Weights of a small transformer language model.
Size: width 256, vocabulary 4582, 10.1M parameters.
Each number is 500 + 50 x the weight over its row's rms, rounded and kept within 0 to 999. Layers, rows and columns count from 0. Numbers have three digits each. The size before them is the row's rms in percent of the matrix's.

# layer 3 attention query, 384x256, rms 0.0722, rows 190-191, columns 0-127
084:518504463514436529570462501512412490534467485538557429581553493515473552462482544429513485537438491533479619493480454545511522500576507558452492465570515526597540429491456521372527467548405567431562495509440424495488552559504484428514502503596416541545470519606486535524465532461405496533510518451449409540523457511551520444511456475624496507573458544546497490404539392536414498489639
094:486577496494507581469522501595529535454529523475566560371509487472483563424577480464513471493426461511501419523458459515492514478380578552555514479408535399398503443518454537553562538513526403627441530479550531519506493474445439649509463490469550332514540550418502418515509425510570462438507458550513485506432492435433487473467501478531505455518500469450438506556417519430590463431446
# layer 3 attention key, 384x256, rms 0.0759, rows 190-191, columns 0-127
076:454529617456555603475503536524457452542511549499527448408491535375543482513579482422506517485452485550517421411456452457502560508470539571572460558407486519432509537460488572482484405579451448481544474493548476521521474528488507469527530425463531479437382473405530506578407565545485488493500544528559481493420596508501548517440511563507484531467588412444611547539513496473524594530553
085:579503565504565435642482462492610505448499459565427571543508520564531400575531515554580571468506494517577460478541549376593503499426492473505542493488560595475559366444549437538483485565530509523536470459470487548385492550489522538502547498500516496581492558510539526500564403421491495480526517458387503478464552590489536531511598460513468451429456551496531548437491530464483534484473
# layer 3 attention value, 384x256, rms 0.0333, rows 128-180, columns 0-127
108:491554514460553486498503482533525505521429480400601498506403553457560528485549477566576452469587519442574477542531469553492524450541350592483483452435464458578529461517497498493531430504419559488559521529557523412395499503537430571463473494549529530501576530583519537445438569574452547468511381629462503487544483462446520488506446429502492457499530492583432413468558422478501594590481
107:514494491535430486563492451555512450445558575516388506510510520533437585576526537502597447449499497489491665434561476501458433538493477429569528518506513553532540519572454431557514493560548622608541494566502532587510569388433621481504505525546484405548514476482526536413434456469552499489510451494577519447525546495601515419569513450493610451394500505548472522475553404504476433490538
108:463447483456489471523419515492556526487489494492561392482396529511552516577459475557484499564560481461453583537583498477523555539571523514393442550518456416560452504530519526450520503427538410534516539372611514483546478450523492515460496518546432395538526491462516508432465443549559503390412495536507477495501491465514489478515473551483574447570483548442421400438525446508518586509476
118:513415530509452513508511532420457486559535518476517514570639559462521516467446535467511639490457583510473528519488486546436542456534475507523435493542543540518502449467549441536387522560523460438444468550399533540505501593477516438476506521382458390538382489629504454488450482485564616521513469398525436439545459475489493484545606539521489502468463377573539426402579551612455492491437
112:482508491555537508501591550546409510498365487393530507528477483489424569556481528526541451453521470504479441531423550515473479484501381537456540424514443435582516484456483461500424498468563539552473500429468453496493501544480479517414543554511523607539467495622413547548474416490452540457480534511512568534509540559491537453415421363512571506504477582563505450440561589461605584486450
120:544593501407519481446540399560435525405548544507385557477466421508521551518498545633477433567536431594492415486591463535445454444570507472494504525437493415552508521500507567480602492527419491547568549485455501492461462405483573447452522520521529565441516514517566530362500502512579496381496480589450453542482490559505509520603433430511443514411510516492527540449596538449539573516492
117:531448515577434550617488499466571529511502476439482421521491567499518529503522480534594512547515479544492524591525554445526486536520557441502505485540503472476443444461592510406414491445610527485512385526482631433504493343516440549474568464424409405495494501526471465553407516540474460378594475525550445475523449453489480523604589467512509452548508487534482431450449540453471514536568
121:529427488494539493416505594488546458500522571495652516483494499519513544480502501470486458460447540421450532455441500535548533504536461517481434487549470503440556484464516473529475415570530491493491515491508506534440451562485597488365501513378472445492525478462464542420501563415489509479424406484525592478447532425448453533433473490457469611548456428484520556423517508560606526535469
118:464549514521492473525519551576444485448584572471526478511438425471491481483436595541494464612453412482500409488591464667479481438554552519466453568463452396594504470534444504594540511523486468489513480391555601503524455501464434523493508472508578552381487434503539413395501501550497522412514532531533591481560490524457576502540538477465491513456525478556444471474474561508576533548530
097:547405448505528506521522570508443520419528506506505503537577563521531528505333523485504561502507519590468441528541462574523520563516523541517587538512475558436470452482524514538449585466495442478484530556431465503471600491501640547461479642557505489462406457553434611438498427481553532533470530433558559405504516501445524487467424442450565527523505541498482519448496547582480539505471
116:575460552455504514453518424497564472495527457510463476469419481497562467470479435526429511541589574545461546599494471447495546451632442609490531426536518553566410536493565487549582521498478531448495506532509508464522480507511431471510542530577446495525533469467505492567575514497361581384376510472490393524568482519514533504580370508554406460536508442551479493470440489548428522476441
103:586529483533512475525441499491520395517522511490539449478395528530595538437459511501548398524473512468509462517504406496632522510567513536490479539447516446551439548449561489518435426577467507468547538449501481439517483448517445484436502466474447510522541521617493436442468512518555512469519444516523531410535481492483403523482526535482401531516485562531429503586525554549515491557544
118:416472483577464497605456609532437525502504394453403447542464459520509482490528452537497437523364493411554549504497467475561544529527542501509415443464573467496414482592577497562468466437473477519543440470580527454551519494518478536530512479553494387537510539478512441488530460557521518456555566459479371431497492517476481427512541593514591404469559550516476468526493410442509501562540
112:486487470557521506504495517492494475474464477529585581523534456497378437522459515477470464503408545477472496459426534480573480523408565514482488497517563581477499426434501401480483467544590508473499507528520421496442512545544634504500551459384552519482473483584472527427517554421526491565492558459584524539523508483431504557486590533474535529533503306531549461471510508501424453530490
120:550455476502516488544491561467482508512593462470452468516511501529545537422499568501537551476517505497458607604433482460508580420611557529560461438490511506462412492444554472481533514450594475527482531386473493425485511400529483531522568509530429525446472529530468502493586525446462566467477594433477466473540466558468425440609485480428479475371503566396534574528431525556491416438598
116:437521529603552499539532538530466446416425472511432483425464500478474543554572453517524442397373504531483632462520553508564376602438580541536434526529488580437503509520544487417593441538476523549528403551498444490481598390507511549604493470536541507496472457535523518447481457494498393464491465530583492512502473480481478494533467548553511480474489553473494539595540448397540445471554
107:543537477487464541544581517398477423515586390538433498460523594512550500522595536360530550496489504492480520592436462488529562496495572459542493563514527411407558607522458466520533511502554526475446536417446450545496496496385585518541596384562455473513444508513545522513547411598569470502499500516507537460482455513465464520514552505450488488441495443380544619532499541505518477481454
107:542515537487552482457521519436443417492532449531514511474553669451545556500571493398559510447553513545456536544448508455479437537520425540527494447487571481518535460508538550487444545514497471500520568466472450463455499431487467480498443485521457480483476465689443568426515502453456500500487418495499477457479584458448478604420378500448484449506443484463483553536537466536553467503546
119:431448503504545546555448517567556538521501547630645481522499574483463426501466534538523506414452532463525509385483515546543479626522542501435412475471366498472519468510473450543405588542482468472477412487492567494444459483516436580515518390457531409529477519565498503498512474452452472535564563478543594430533520506486447517481545514444532560488468434548489465441495481538536547533521
103:450477510499538492553567516469516505551420435403542338467408577502514509521537504421485479455520558507458532515496455557493518501365465448356380545499447547471467475554515494529400413392429532413516572421505459393413512527533530580569501442516504529463437550538462494518516519517451501513452586542485488456511415524528496517487453539509501550558521644543484498599474505463536514410512
115:534511442434448528472453495461572447518565482603537547508512469492520476561533515450503572565455495564547605448422482482436500570493628532448473458534535521432518470518432584460558523520568516522521521459465521578550481470549565477484499444433457525466423487431448504563470455498549414601512486408507470456467513527505456470444669507438528462458585549491559552501514492452553433432542
109:518454543407523564559442477576554582486608453420469551486527501502451467532523537436482575490407455528530512518538424426477494545493502597465472510497507559490501486534442475539396523435535593515484556431478590480508553517476522526497463455396509478481462582571499473517444482496395469561518578491473544476504536494641488386475517466462529409465517564474531551625467374614529352574502
118:502458513444521443526524552524496561402567485526569463565607485533472509490415588488556488510477474554547467448460517457450556421549509516535396514515528552545490530478446448545454506572578498496524459499493539587476386561460558497364472467469495431534495470568496483492467580474504497535435543430547465559523549516459518503486534460521541590363388416523542494402510537596588426440510
123:528516528494549502544571498576525583354547480497539536537524466522461468525435485572473492534539429504534391533592588573424473476510643496501506552546457459490533491520499480464570535529528520469481463598448442495453507559485458458542494570451502488436477484532495518463485507560565451505565562530491500559460483505562523488560474505538439603516511461469502453461493531532454446512522
113:429486491510420460576532460444471587519573484474387410501438450511454493456492395496491621578513682624573473554583582529425472485444568466472527528575509446480436489511502477473537550433487429479436465548477438475515446419540478459465538457554551500540447489492575541537537422531459543346428600514491369500494527536526562457620512490552492519484480421479499471455515483491413516550484
108:507533487376537386509364541547420587431515491538540503493475466505420517496413525474493452456528565530512490406441430524401446384462458504499610529437513419518533469505436445560549467514461480466523513510575448464484438495506516479463489560550483531431492525544480547497477481560440526557469477528511528468499552524571516415517467477522527565517582483537489561532575477521404579452496
113:489583495476471454481496537588499587532468649516589480478532598489525560544529485530474430450512512468498462517521469497490442511532477369484543516416426438527549415484475518460526632525373508479491440532495554540533520601500489452474528499462505439527618550419432398488395455491525472567557426515504489505474500529471498496447448452443460510464561426473472412497468573567496600562448
117:456534503540431471581480463521589468448497566557392495542491516478509545541597431483502494486392598507521568509520616425581390549469582473526443432517447638440530496504509516542536555546559538458502414583388495459519565364501514566561511357540523429436530506477483492455502479417548407522545521473554539482436505472527477500502521527424540537510529480458491563491438517395518458554561
107:451469538512522476512583576570585528444424498469407556500441502467574514480489481545513433426584511461459546557456439541506487505463490582476504450483510466513506527559514419532426517450383521389461543508475445465469563455397350467506480404537519531522510573580497395436534533469442519528451456516400448469474508560514491411543480473596492461449531545503502541569616511480489426532475
115:490452457498524492481397534430462645396424420528561498512442489552455485495485538504524467559506522488533477511478512476492490485429504519475468522492535511493455463391487476516517496500487521479505509427480498374407443470463579533353529519398573650463496527522460581443529495423481553509399597488551568561417589460393512536535447455576502602545510472430458560466488489523497482520552
108:451545542416436451550513493561489522503482450542390563467511557457466516457375540562527590503499513574566451452449496464435503470518535460494487495463498497556557415592439521567429499520441493522566542460524543430415545513461506481467431481524463471614456543549418531500436487402513563552494441413454564437545548493564421463493478461521583431456495504592462476515483441477522477510510
094:534503553499540576497556489511397390513414522448518396507491557517486516593514552595521503429540488450543496506473420468507611455571471502513480478534503427527523426463577516505506537488447443420503471386475434444436458532426524500427450511501492504590513447523396514494496549534538577482432450523464549453540442504572513565450455421566483538513475477549439473522501512437516523481480
097:454536615501460504498581528583547534528470510488473467508447499479545532486482556455485457452543528544469457519371512469480482519514448474497521425457441483515475461500506600458555454437464615504535529556544527525414522527475485574457500550474571480520487543448497490546439554402465444495506375543365454507400513493453441468483418509460534531532490610561516480510530534522606509539550
111:456464506537486495640445501542470520516468547551553472507494474500355514509446412551573626434456428522544503416458533484491439422452553505505533553466456562478497563469484451402470505548571565474548474628494456452504494619531506604502520527464464506525449532491495505564493493435431489576528589421470527434443481551520512432498496423571473529525522432535513440480433507522531509480512
112:523520563502484578530551425413527492533618488489505530495504511457595481496609561490501533501499484579569520562531446535494431526473494576581424468501542467389464482439478543504509616480557463504500519478483462478423520399506442435544508470481474563384481460596535446521557522597468513519462495522489339539593463483370493492515539528475455612392527416513532432457433554458480540457533
134:522467572553556562481460525512502450526491475467568515540530487526466467504536486498563410417542518498487593515423477490569509488485457494527540506587499573412564515483435473488497427564500527546534540534544483592503582507527612469505541582546498502506473499550577579499446520530555442557464495533573527596538523499418549439467508488484484511539468446490475490471493496551486384465364
117:478593512538489537486472511589465548491534567548514503551483364568479563531495535500543490588381471493522509447614468495455580439510501623433520581552495514486496552520467529540514573559494567490584510514526531481520434516494605557534528482513554474525514464516556518454426424446473526522492553423502466441429535527559464404481467456512490515475557532540502488563508498573535456456421
106:496530483499430463454497500514506440420669395452485529435486442549589546461549529478481478535496475464469610577441457456537474536532500514482482524469622530407526570436539462502525438408475525623532539486490513470487530371508466438548484515478445446502583495510552483524496506489557477487524321485573537459477450499529449545515504558522489418467507514474518546545510497527493463481507
114:565481447524451575529459495466586432513568512489504427600452493501489510491471461459588473503503464515457553502579498542464564543508571563525527508494526523567467465458597526493458544528610470392537524512514529460525472513558491509529565451443414493392504463598498461532532592511451535421584521448581443517588515487466481549469609635537482522551488528508432440505448463510473528481502
107:549569437495499455503493529443515468526608485453461544480454359499516578446471504494457509585442459441472516426355472476573583449427595552557414450465565532485517497489404544544540381456476497553562499397540499501494540522456561541526488571478509504475470484425478458453445562408509511535482469437478598486478510429505473477509536538488594467461612537460506511533485462509612404509498
108:475482479554539524596505510447577434441542443400554553428537471482569440481486593425451489519480526545472491564464510495489542506329551532478576525490472457410538560482422467480584428465529558490467494538466459552471592529482475464494471487526529507541398523518501533413483551545470461516518544592518531452513483440525447583521506456429538514456543491481536502528468539481538430523563
111:465504476460427497499519479507574505485504501474666499455503515476470510431474516534575347466527501502518470529552551543516505560467569536490497419540484455492556549493505493437592529491445504539468519574515441515521528489507449526498533333494549497467566484498447456490452587548559448513562500575500469562474458540517475507420460516505453488559478598472461559499548482495435488508518
113:472564557461559498523469509544452525412486598511419481511426421529483528463453500630518472527571443601493388486544538472461518402586508444546529467447484502548481441460534550489567534543502537547546518517466583433515460397534492532472498582511542545529478491537492522451485537490476508404460467568415475571468581537449495535628449486548565494449477474542435462446550554427523588559584
111:510498411619410518494521447577473496511448381494485485581493494565539461436481456470503445543483505399541530520585516550522542467574585515547519482517470574513507602546588465507465570486465481558505440543412466526524553634513511479649484576571460555446452507542487509573551471540513545599566589442496392588536490504451563469406549546517443485524541549479459456533507476432390507495439
113:467532483556540572482471527440387510573491516536532479466527555499568548520494446534486502534540535456530636539560572578511509488479560508521551528445534479524507395420594528479474454560444450413527451514522444447487445453533556543560530459469418453462486514456477430468447530572484510434490479504602470364547492439370410554540488596562426554505534406543506426527498474474466578550542
104:482539460536484581511533443527527522501514581547488526480495512468581481447483491532437593457439512515580629532493455503576444539564606609500510426480518554344458506407560444525493512493484463494547508575397384470454538495541445443506557478570432489439534487510497450425503540485502533621539474466468503399402448570406570438534511504481464504550489564526504490520369524508575472483515
116:525496484552521452472543450583522378365558474476422534506598548504557496461387529477510387526525334538516506530502457551486554493490564476588522523504523526521512431526541554495532518513486393432563506573480444490503555529437486498497430559495513486405458499524545478479451562482503533529530436495480499551581436529526555516483408523494616467488527518515492539508551509512472512463521
106:562502523538493467505521530427443467543506565574476511593589513513494448389441566566471468467512552517491444540441435522543564465493513492476480524545550418505444403416510511547579594474432431358474441450480602475456429467566522418453498451477521466489552484525477520399560571542538536491476510491490508499412458536436500544542507532516456478500398468485533472539509511506485521548570
109:573443433448536489403574474492501439522482467455493531518508541498523536429468580463574493539551533501522374538424567517452464387503458557583539465494496539514561519490462560501555488457550455533498478469415442501496510533485516481576466531581452597574509459471590504595584472544557511567483535511518467572484495498512462532508458479474466499460501513475542580483430563501431529426496
115:492535474471597446551497530471494614394507510575455473494389460512483515514538559488577489559443591510576513535566515546559461588541512508444427461499490483604532452471528493460512532423492515559467469487482509520535420417487478576446536453444589544437571484466526479470527459430480491439482600426524511603491505584509473529543576518460516514503417593448463487462461453463586458511547
132:500560453460339477545466505541373516510449435495471546531551443501443534565402473571484500586542544471453505538551485460461566503441480362506547478483471524480497507523514475518499453487474556563544506484528584487479516477476604480533384528483516388576482529459493522488505506549561556479516489441515484441449493519578539566557551496524603405553488522480468490533511452446410492531476
122:465515540554430485529521547581524505616472504521609495536485546443458510501498548444464479430464534405479537558408523540477533493550443510566518476504469533602530558466468534518451523623425555452536475623510497523469490606420529413549458467398541490638435468573465498542395535494473569641454465431479423472531505485458467457448508610555485574546552383562469455403543519511491587471417
105:580492521518613448499400576431460486487481500482442507530515527541529460506608543426596474494450512619583525496481373526513496479534535496520463460506560492515498433512632436535447543477508468482546527535450519498501508428525483593502471555565432519365509491573500572498553429492521523489505529383519458479481473533460460485566538476475482434433481482498436609563497447474469469445621
# layer 3 attention output (transposed), 384x256, rms 0.0279, rows 128-179, columns 0-127
114:418427436502570460426505464503552511509507497512569504574471485576448499542491473379454567583516453468468413547477494484493471462490460490450583492536504545426444548523482455483500387443465534481460467494468470541436463511448539434585518484497502494549382582524468596535486508481541439470498548542456542505516513557495513455529501538549476543437493522479535530531520653526620573459446
111:578500500506515478550548623465554455457492450506582480471464485498546503445483507492474454556545424504429484520520425489468503542542584551443398450508434502593479583505487494404456498449427441467518532458559465526519450569471409537505513503417564522631463458499536570638431503448514448492538498564491451462468528481525582544570560543506427518399497528557460499562534590527474551366447
104:580473397521523579568599506432537529502534539509570492470548465437502560519471510541425424413460432514531439498553460489529420446491498409558498432455487560480539554496448528443469504530614487423411556527502483449391487435499469545568445491454595499410424552472434465477490541468485445570541473511523518498483444579603590463545438509540453516488422535457483585546436475512520513567482
128:467512583544541438510593534469511559490497483433450393534454605556533498493626490529500448445547480526484503531426509511441543560456583447421472482517500461500475574454563494485533406483522550512554497441525406424601502530482485513565519454528510520493445448392575526550609483486461407460462509672412551532539520468505518432438409524451553357486480524487493496449513465410467523553512
114:527504476535539430489459378549565510516481537500562535560383526525508411497553479414399626531507472405501487436530556552469467518498470456546504456572510557411466450528470453550570498433463536523471497498494489498452598483551533450576576527552372428584475482478433496503514496499494445482525485492511600518500498482490532535579552553602387474516451466441418545573582459534526532453443
125:517400451515571551495437573484523481491532477469553510609460539521435468532526384456478507515442454478492453495546436463446526442465445561454506460580522554479481415599433474575442413484463485493337449535443451510480478553542522492477502552486442505619456558489432486477448490512520457487529447462393553520506521458457433528540538507577478554501436513479498598522468536517507577488490
116:483558551443481535485589511464493386535485513512494494470545480463497569496407517581458459433565435508497525430558422534513459448509524489508492501372534456546511496416457545525486533563541489454551584437560503400528496455507557493523369438518583598485528505477495420493502503447496521545470532527496478465452447553570448466467404554445518554505487512391535574519442422559552481580438
125:513499527558510518498460493491481671481502511442500503509428524589451545550472529444530491403526449499607561466506578477473534459441487514545462469519582545504526555478510556504506452495520556474533517547491462522440492552501591458638424504592519505536488500445437504458447567562493478508481545511425502630511525534532586460489401531491495398509477528461491495561513444446374544504458
113:576505450493514541570447591476468550516510381474618560570466545393519509550515487467510471516482452542508436512522494427481500514502461488490528454505457556472508495582493545503454462505458500495328540515439447464425453484527535485538444565493501454540422473471499502473500485465493496552545459463462565467498493531522470532458443438550463455497460494477569550462486537525419519518450
106:512560542489542445524469627404551470502485508517441452483396536493519473393511444512482493463562564525519504507475574475503471460558499492499434482473496447574498479558529413519555452499565503439468461417436534422555503542592485533537519515481512585535623524471465508536439464534400460326474478560409497527499401416494509500447538486552419503503469528504401527572603428415512458550525
121:387430593510593490415605501465477519544490598472461487596579472481484537556492502529514523495462517472476463427488528505495481482500501463567568589496494477444532455447472485544476437562562488540525440532434451467591515450525471525494512451457487484453476497488561520532502486484477396514472555545490631534536513500462501474436525505515663517560497544501488512477580482447643449604556
104:400448438509492487509473523548439540497575486477469391482496534451600529501450502485482469562528476455526425564451549505470486465490468499450553482463525582467470477500506512478551376531523540509392503532555495485453434452471606448546478490472515453512473512516527528499494546479538460537469555560371503472534473421449417454474405489416494554539473509500534492388568534490466526500472
120:576537478476474446511561466503562419531394527562576555427492446379542558472460469472394475489498529522493522573529465494484439512478560430455495517428495579525481538426496475396482574541500341496542559479558534513426494444529482584495507391474503487451548497518528490497472466447493518495529501511498487453427491501509556517536528460412524576450518479465570497546484493562482460510460
114:541583587500550478520452513423508541424425516443481547444409558572553457466534523418458519392542511502584575487509544512458559508545417547560499502507534435597479569479549490490500545415511471514579467487534492586492513514512508478550466475597544459466503517457459467527546427564406528469483515476443489476435574592517564486489477429538473415474477487459581491523471507472525495474526
125:478528631440548503484445416510469457537469600517446518467493466509517502542423450544523500508518530517575505440529556517517478515527500494506492577496559498528501435502496532559483504558526454532596491571520535474571590487544541495431505480510433457501611441497469476470486514509455538461497515516451525533438495462437500522476556517500535552574498507504521470500572430454539470542497
124:533533458442427482516448434541483466459456509525495518417536485532499451482414565485511547549535528480502509566539506545521486449563484556483569497519497494565477500555442444450414610437477417484672586476524559609441471518492494529402539519492527453458543547517478526501521415535516642544543544463488435490394443525449569546565578483529490583445562485504529426547450558548546483390522
122:498535468462437483560465446582496465479400510535407529307482515441552441473482483590503478442465583467544498509504539521505477529497518551513456545565485505502510465517525528479502583491474366561598522542543550558491626530499491519430497517494432441491555479477516441474555484476492598500516498484484441496389520452440496506532519559495500510542582508552470427504496431456376498426466
115:406426463515525446457448448555484524501531551474486445544402463586515472432508407530546468564557509390512454554429565570463470493533533551455521491533483517514451550570507496451580373521537572537493486497506510549587517538437569419530580471457529543598530522460502540461527537566566510443450561583437516564542513470478543419525491572422492496530514536526431476507578510450501547484416
114:521514537493464526553395496580509515439416429512514466496476488537536586490477532442520455537610508496534555516461565565533503548455439434493525449483509479506521578551490501457551520493449542536572526484546507486505461511424642501463384510477575477502546476477569469462478612592500505612474493550573409554441459540489561478478431533385436467456449452510495472554500497582399420492438
111:547501419506440461577529371569519518419444552525478538506481483445471422526464499473361473554554522504554385521509534588566474484559426482553578526417486504466496521512479427423500576530538462496592493545476565493500554479386494443358491434487527483456558500502464455543598518461556562565537577414540488485490425559401557511543518500440373475474521509416520439464553495562488509415502
119:558408572475483524468409500487417490577529475525486489384449470558511523451433447531539419494466531484473610467492518491569551531484512518518366576531549508547567527521549521486451512508435475604511535555598534499507594536447570438495507513529482407488592519501532477438521604499488617547551484398499404481473527491544535533584517519430456472557563481512474475536496489518375494454473
113:528476625512461462429492529581483450509451550547507499519517456542556517452462452500529472613526553546461463451467534531612445474428512513457476480452454489532528521544526463436488410542390528475495460639551489519452422502502513515437506482515453496518553402535615499567473610487553535479436450450545487509489530523468519509526518502340554513381452433515472414427617535480428573382458
119:517531604495615521473472545386444574580527482401522559554451525557494498494572451461534489395569475588497561451513525493474558500441519520468483513518502504588455544499506573564522471516506632522419505504428386385575517495542546403562414512499482491523427459454505493554472521508446483412468471538419463523514519487618465494427490543453466466542465537497511558477549524435452534599496
124:478599515505499553507460587467469496497454418480499555430522561431536465499567539492563538431490495563473468509486444503480537465546469508464582459534415399506455464525480465565456519503486468469513490402417488500436408499559465536464469520556565499468459499475523455518489361485454542506463445460532459435502453444481412579437485382570502490472490479496574527488396520433520496502534
122:541576564485577488492480572467495367481446557468495538489562549404491472461460569507492423430518520542491470499513465500498464528548508446549482496501455439465519486490443462589456554555524421489547536471504486475588586509536468547396508569482433463464593521413478443563544458474365466541511469478521611512468421547502456531504483520563558488570523526466488560470390401490511430508483
112:471430479560570570449491524459587492541489515372526483593489470462556435503577412467469509550469502484483375519436510447508533533595430498509447464512465566462429540522471399543515427521578452541315415529458440381515536551479402462552524603418474526542526458531496564519506549451470412482502543486469521450554442438470513533520545439496426458511425547509449492507524569515555498477488
122:502467454529509523499528547528523516489583386486563463615478516567453505484566485468478538506420393466473495557480391535549514500394504514462451417489521484482539622492462530520503429519469617447511510492499463509428397514469508537494439463449526557581394486561573514439524511550602468495554446583553516541523513553526447526520496450476482453436490527570531531474458523520402532511532
125:444570542494425472455412611553466446482476475543489523422526486588492498462413524519505463552571471462464550525496446568529483525515539522519506536513504425546560509507550517441463528526369403534653546467590566590489410569513576510416467517459571518538558547520609511525450487519527528538467513494575402547438486537492517456504495490464473527450587489565514488531455499594489450407462
118:443468431516469443489522380614505500547402539475525469605426538531503433516587471426472596599395506527473361534397485530484487522453523527491530557517468513400493525471488430489479507463437483493521437571467478521499481465498495472435539535487339500525464481508535638516531410535582487459533525579536570559547470492403429528533486505477543541481515482499513440455528528538521593441488
132:487548531474570540454341492490528491539456562467445594515499473508499401528477483440452541470549515489613484499519575509480539513595378523582578471511525509518515439522479484593507477493536465519479476553517494545478491526615543477562531603568480466503622574511425466528512510507410472475434532418468534519464434558509491523461504472585455477544466502477523541525500476548553430535456
114:504469508505513479434404496519543460571463442523506510587463453528519506405504429458522474578553533505366533555501511493459470573536590502469492463506460505505515539487509494503503424525449475490455477538507532457627496551535526514487509524463444496569570507469577577535470563495536455490492502549509396523500455496486545453483548578439429541509514465565367509497539560539456478466375
098:402457429526562458561567341465537625519557542458451497559503593433533542461572454487461471449538536516542438549543557546477484461515462481430531482486472599500429521530486453494522417455559522590447485516464454450454483515509448478568583537490419493476472472450508549453546483498558461484480522549476519539543461453435512412492476511529436519544425504471426476474610510483540534595595
105:536403485526504481346492423549491547568531544538546517646517470602411540502534443476491537522436458478459557485583457483514495451436475522493515455494555543485540558479413456497497450498454598499601507500447485515494479460463577463456453450480460560592525518527469490424420535546610519421471541509540485601567503544551493525509449578461475549485522424491490541555499537475449561491437
110:500476616460495518400518526496478454520518553479572495566489457636493482473526579502556540556568479555470508453594446506583488504523495483483538445450488451499444534510468432521466528509531544555564443505510509474525433475443510469380414422491622446421517514527576531550472541527506503563513488536620453458540492556493512512450483450479474559418514439441483517554529569533617445462492
120:439558522483543474496407421557437391552458437509401576486521520426447503517432397530459514502600504477506479480475516524473526552500498541556554532603486467534521414567576553543462578477421495523632497477536567555555583518509592495460491464566461420558527483486475423449524474472509590477505567448453538499419511528478490585505536558502511442538506435464472532478470468481512493481453
133:486525509491564466507587410461531529406512534503468513386486548538521485524577551446427563474582503520626534441505524477464558468517415579489506581517515508588429516527545445440518563429544545508582432455473489540428500536504455496592524468559551510473406484493442516550475453473440526406511553505425504440423611455517572526533569494586496442448485522487537501562575488447586553457588
122:598452532469535499451530628442461509503570507439545502489563533474470409529509512475456434562438460569494532448514466486531516494481486440452431464486437549493499514542448424443477461436490480610553533536523441502382455531484444466499511436467552435432415453538534508566477594471553525568584486485579513477540572520559541541536542431461443463485436444494590465492523555463459515429527
108:496500522527431492522477507467450511621454532435460503450569512381572537512356430494536475478492535451414477520520519480490533455511533541576532514521460593512529454491539551478477495541501430476506542504592510504479530448515539469557524478485445478495448538544523494526478483424437468489485547389357481464453505390538462526500548539473571572529561544523475410457510511478456570381481
128:477479505458529499509557518497438538486564520462527416410517484455567527565417604554519427523462470471567499466451529504504515485519441430451515543408516529525434485466501506427541452527576502548461534432545422451492441444422500463528437397504607471414422477469499440480540538495494458578484568520479484430500515476507479472448381448440534511579497471436571510439495489461540482577520
114:561505574493475504454364524443457556594496487519588574456417479493537500526400431472576449532533555486503560488536538391443522537566567523504455550559497563566538483511558560495423466510474423523538523585555558557494524489520521444523532537539433406566585488537453540472448514496519556465490535455406415513491538486511589514508535481512463491540517531563507440537571551448415571459483
126:537577545502432477515449452529489463505395468550428599374463556462561498503500491526584551509513625455534503507487537476474530487582497557518516533523464475489521430517555499500448573470425422521577532450537597571505584490520511509446553599567402485467600472513475481548533381494473600444450496406495462514430500482437539555551544532576482482507563517514484476519522436467459522400453
114:494562371542463497564599485525479521428528450471520480456457559456561505524533589506494490548427462431472502553429485505489548463477463496514514562476494518428472543500479486442525528489486483518534569421476531519388434486429474497509442524566462525489365532507513515533577458500556502496514450517589520477477590459479472528535478441517464468556512469529589478476418506490434588453514
121:474396460469568568425494568454534499514552520486591506603560487525483505522444495464495510565469405517468509489564464467445501477521456494429560443480540542474423459564434515552510367536515487526343453485454413496524426480516533476534468546430532548528493527557443471479438534532500418524515485569442513447571454493538418449465466512559468645516464521465509586503458591541645511569438
125:466545539480529410540575585472506445422512510521477465367517499421499467525484595511473532570495572511545522519457501514468488567529458501432530546469443432507478451445530446429547536478551438460593456376522532476478448500552398576446604397510543503438495483531554548553511423416480488511530502499557522378481519413487512539532549434509546512502518483494538494495462481490658448535604
111:476553561482491485529496505465536494500457472457479443510529501437500549584421536579524409469469523453517445596445451488446500489566475383474492538462478470505472508493468407490340503480591412524637560493597564529483481534436551527492499479523588436491545496522552497461584462527513590582535545564433461500498475484447526476528466452489550548527546524442507483553444529548470440495519
102:431506589469465473482437561453431487582510466539477445506469564522444502527488549490616471533464514529450476492555524495582521488438532428542428614490510452511580511511531496516419564451478540561633471533485611537562457469465635539418460369558542448406535546461524517475448455609473469510533526500590464578560562463477458575445473453501557504495527468455484440478541508471449496452549
128:526430505484541474562576523491492553533522428525551466552426522475534559487542452547530544513462505525464477590402444479446546463565461525394517454458486510596422499483510483477494444537555509494360478406485505415560425391476401496425527477451448603574459492532511514525492401500569450435484504545410418456534475373459469478499537474445463559484471512514461512469516561432512574538556
109:439502488466515518479385439520494546514477516468455498429407575476563498546552418487544422469514565482625488550433526453456575497519471488463523549486545522470519522477469509532489412578550461598433495528505443509574552478537545531571476564516421514525535483411501469457562442509420469439440558506465508548513537456439457457445443531508582402661496515544551478455502416384463433544453
123:485564496472522487553450448508496444487477505529395498442494553425552442466555488549501526486502531438522554434520583543467501558494507500517503594522507438546482390470537533555563546505524513554473498483466551505603566508569450490460537498488456542514520485526410443449526456496468533390487510484454544420468517411463448545462581481516463503573503512499437469488507404431514471570545
108:551524458460529563526376535532413481480504545388471558603536466552517474532432530432445467498522514485569505484489527492530478527525438531526515559516543479518553477576431539565541510525448509485513579514520483460407493479490582452448439539492480497479544512479431430455441570599480506554463465469510512487372499501543468522511460453535498502580508441477643522479468465576480474524475
127:548478481542524512493519644393608453499466452476546494449472476442527446429513488471465482486521476509399511544530460459477490572563581496534420415478495502468520557424523502440529475529526414441370489436488455472541523580568445599589561545497558602505485545499502498609457462414458387472487475515466481435531474520554545421458507512546441524460496587543438523568431516572586508482496
120:457437503549550437463597491478541589450525444454507452564484508580463445506638509507477533528502465481431471527437453468465538562421521506462476474480499462436536629449515400487515470428513554529556471433497449521521481554437470482542528459495481503481400524493555570565595473516579460489542553605534568487546559511519575478505494456515467383447485516549517517536502562467490536507545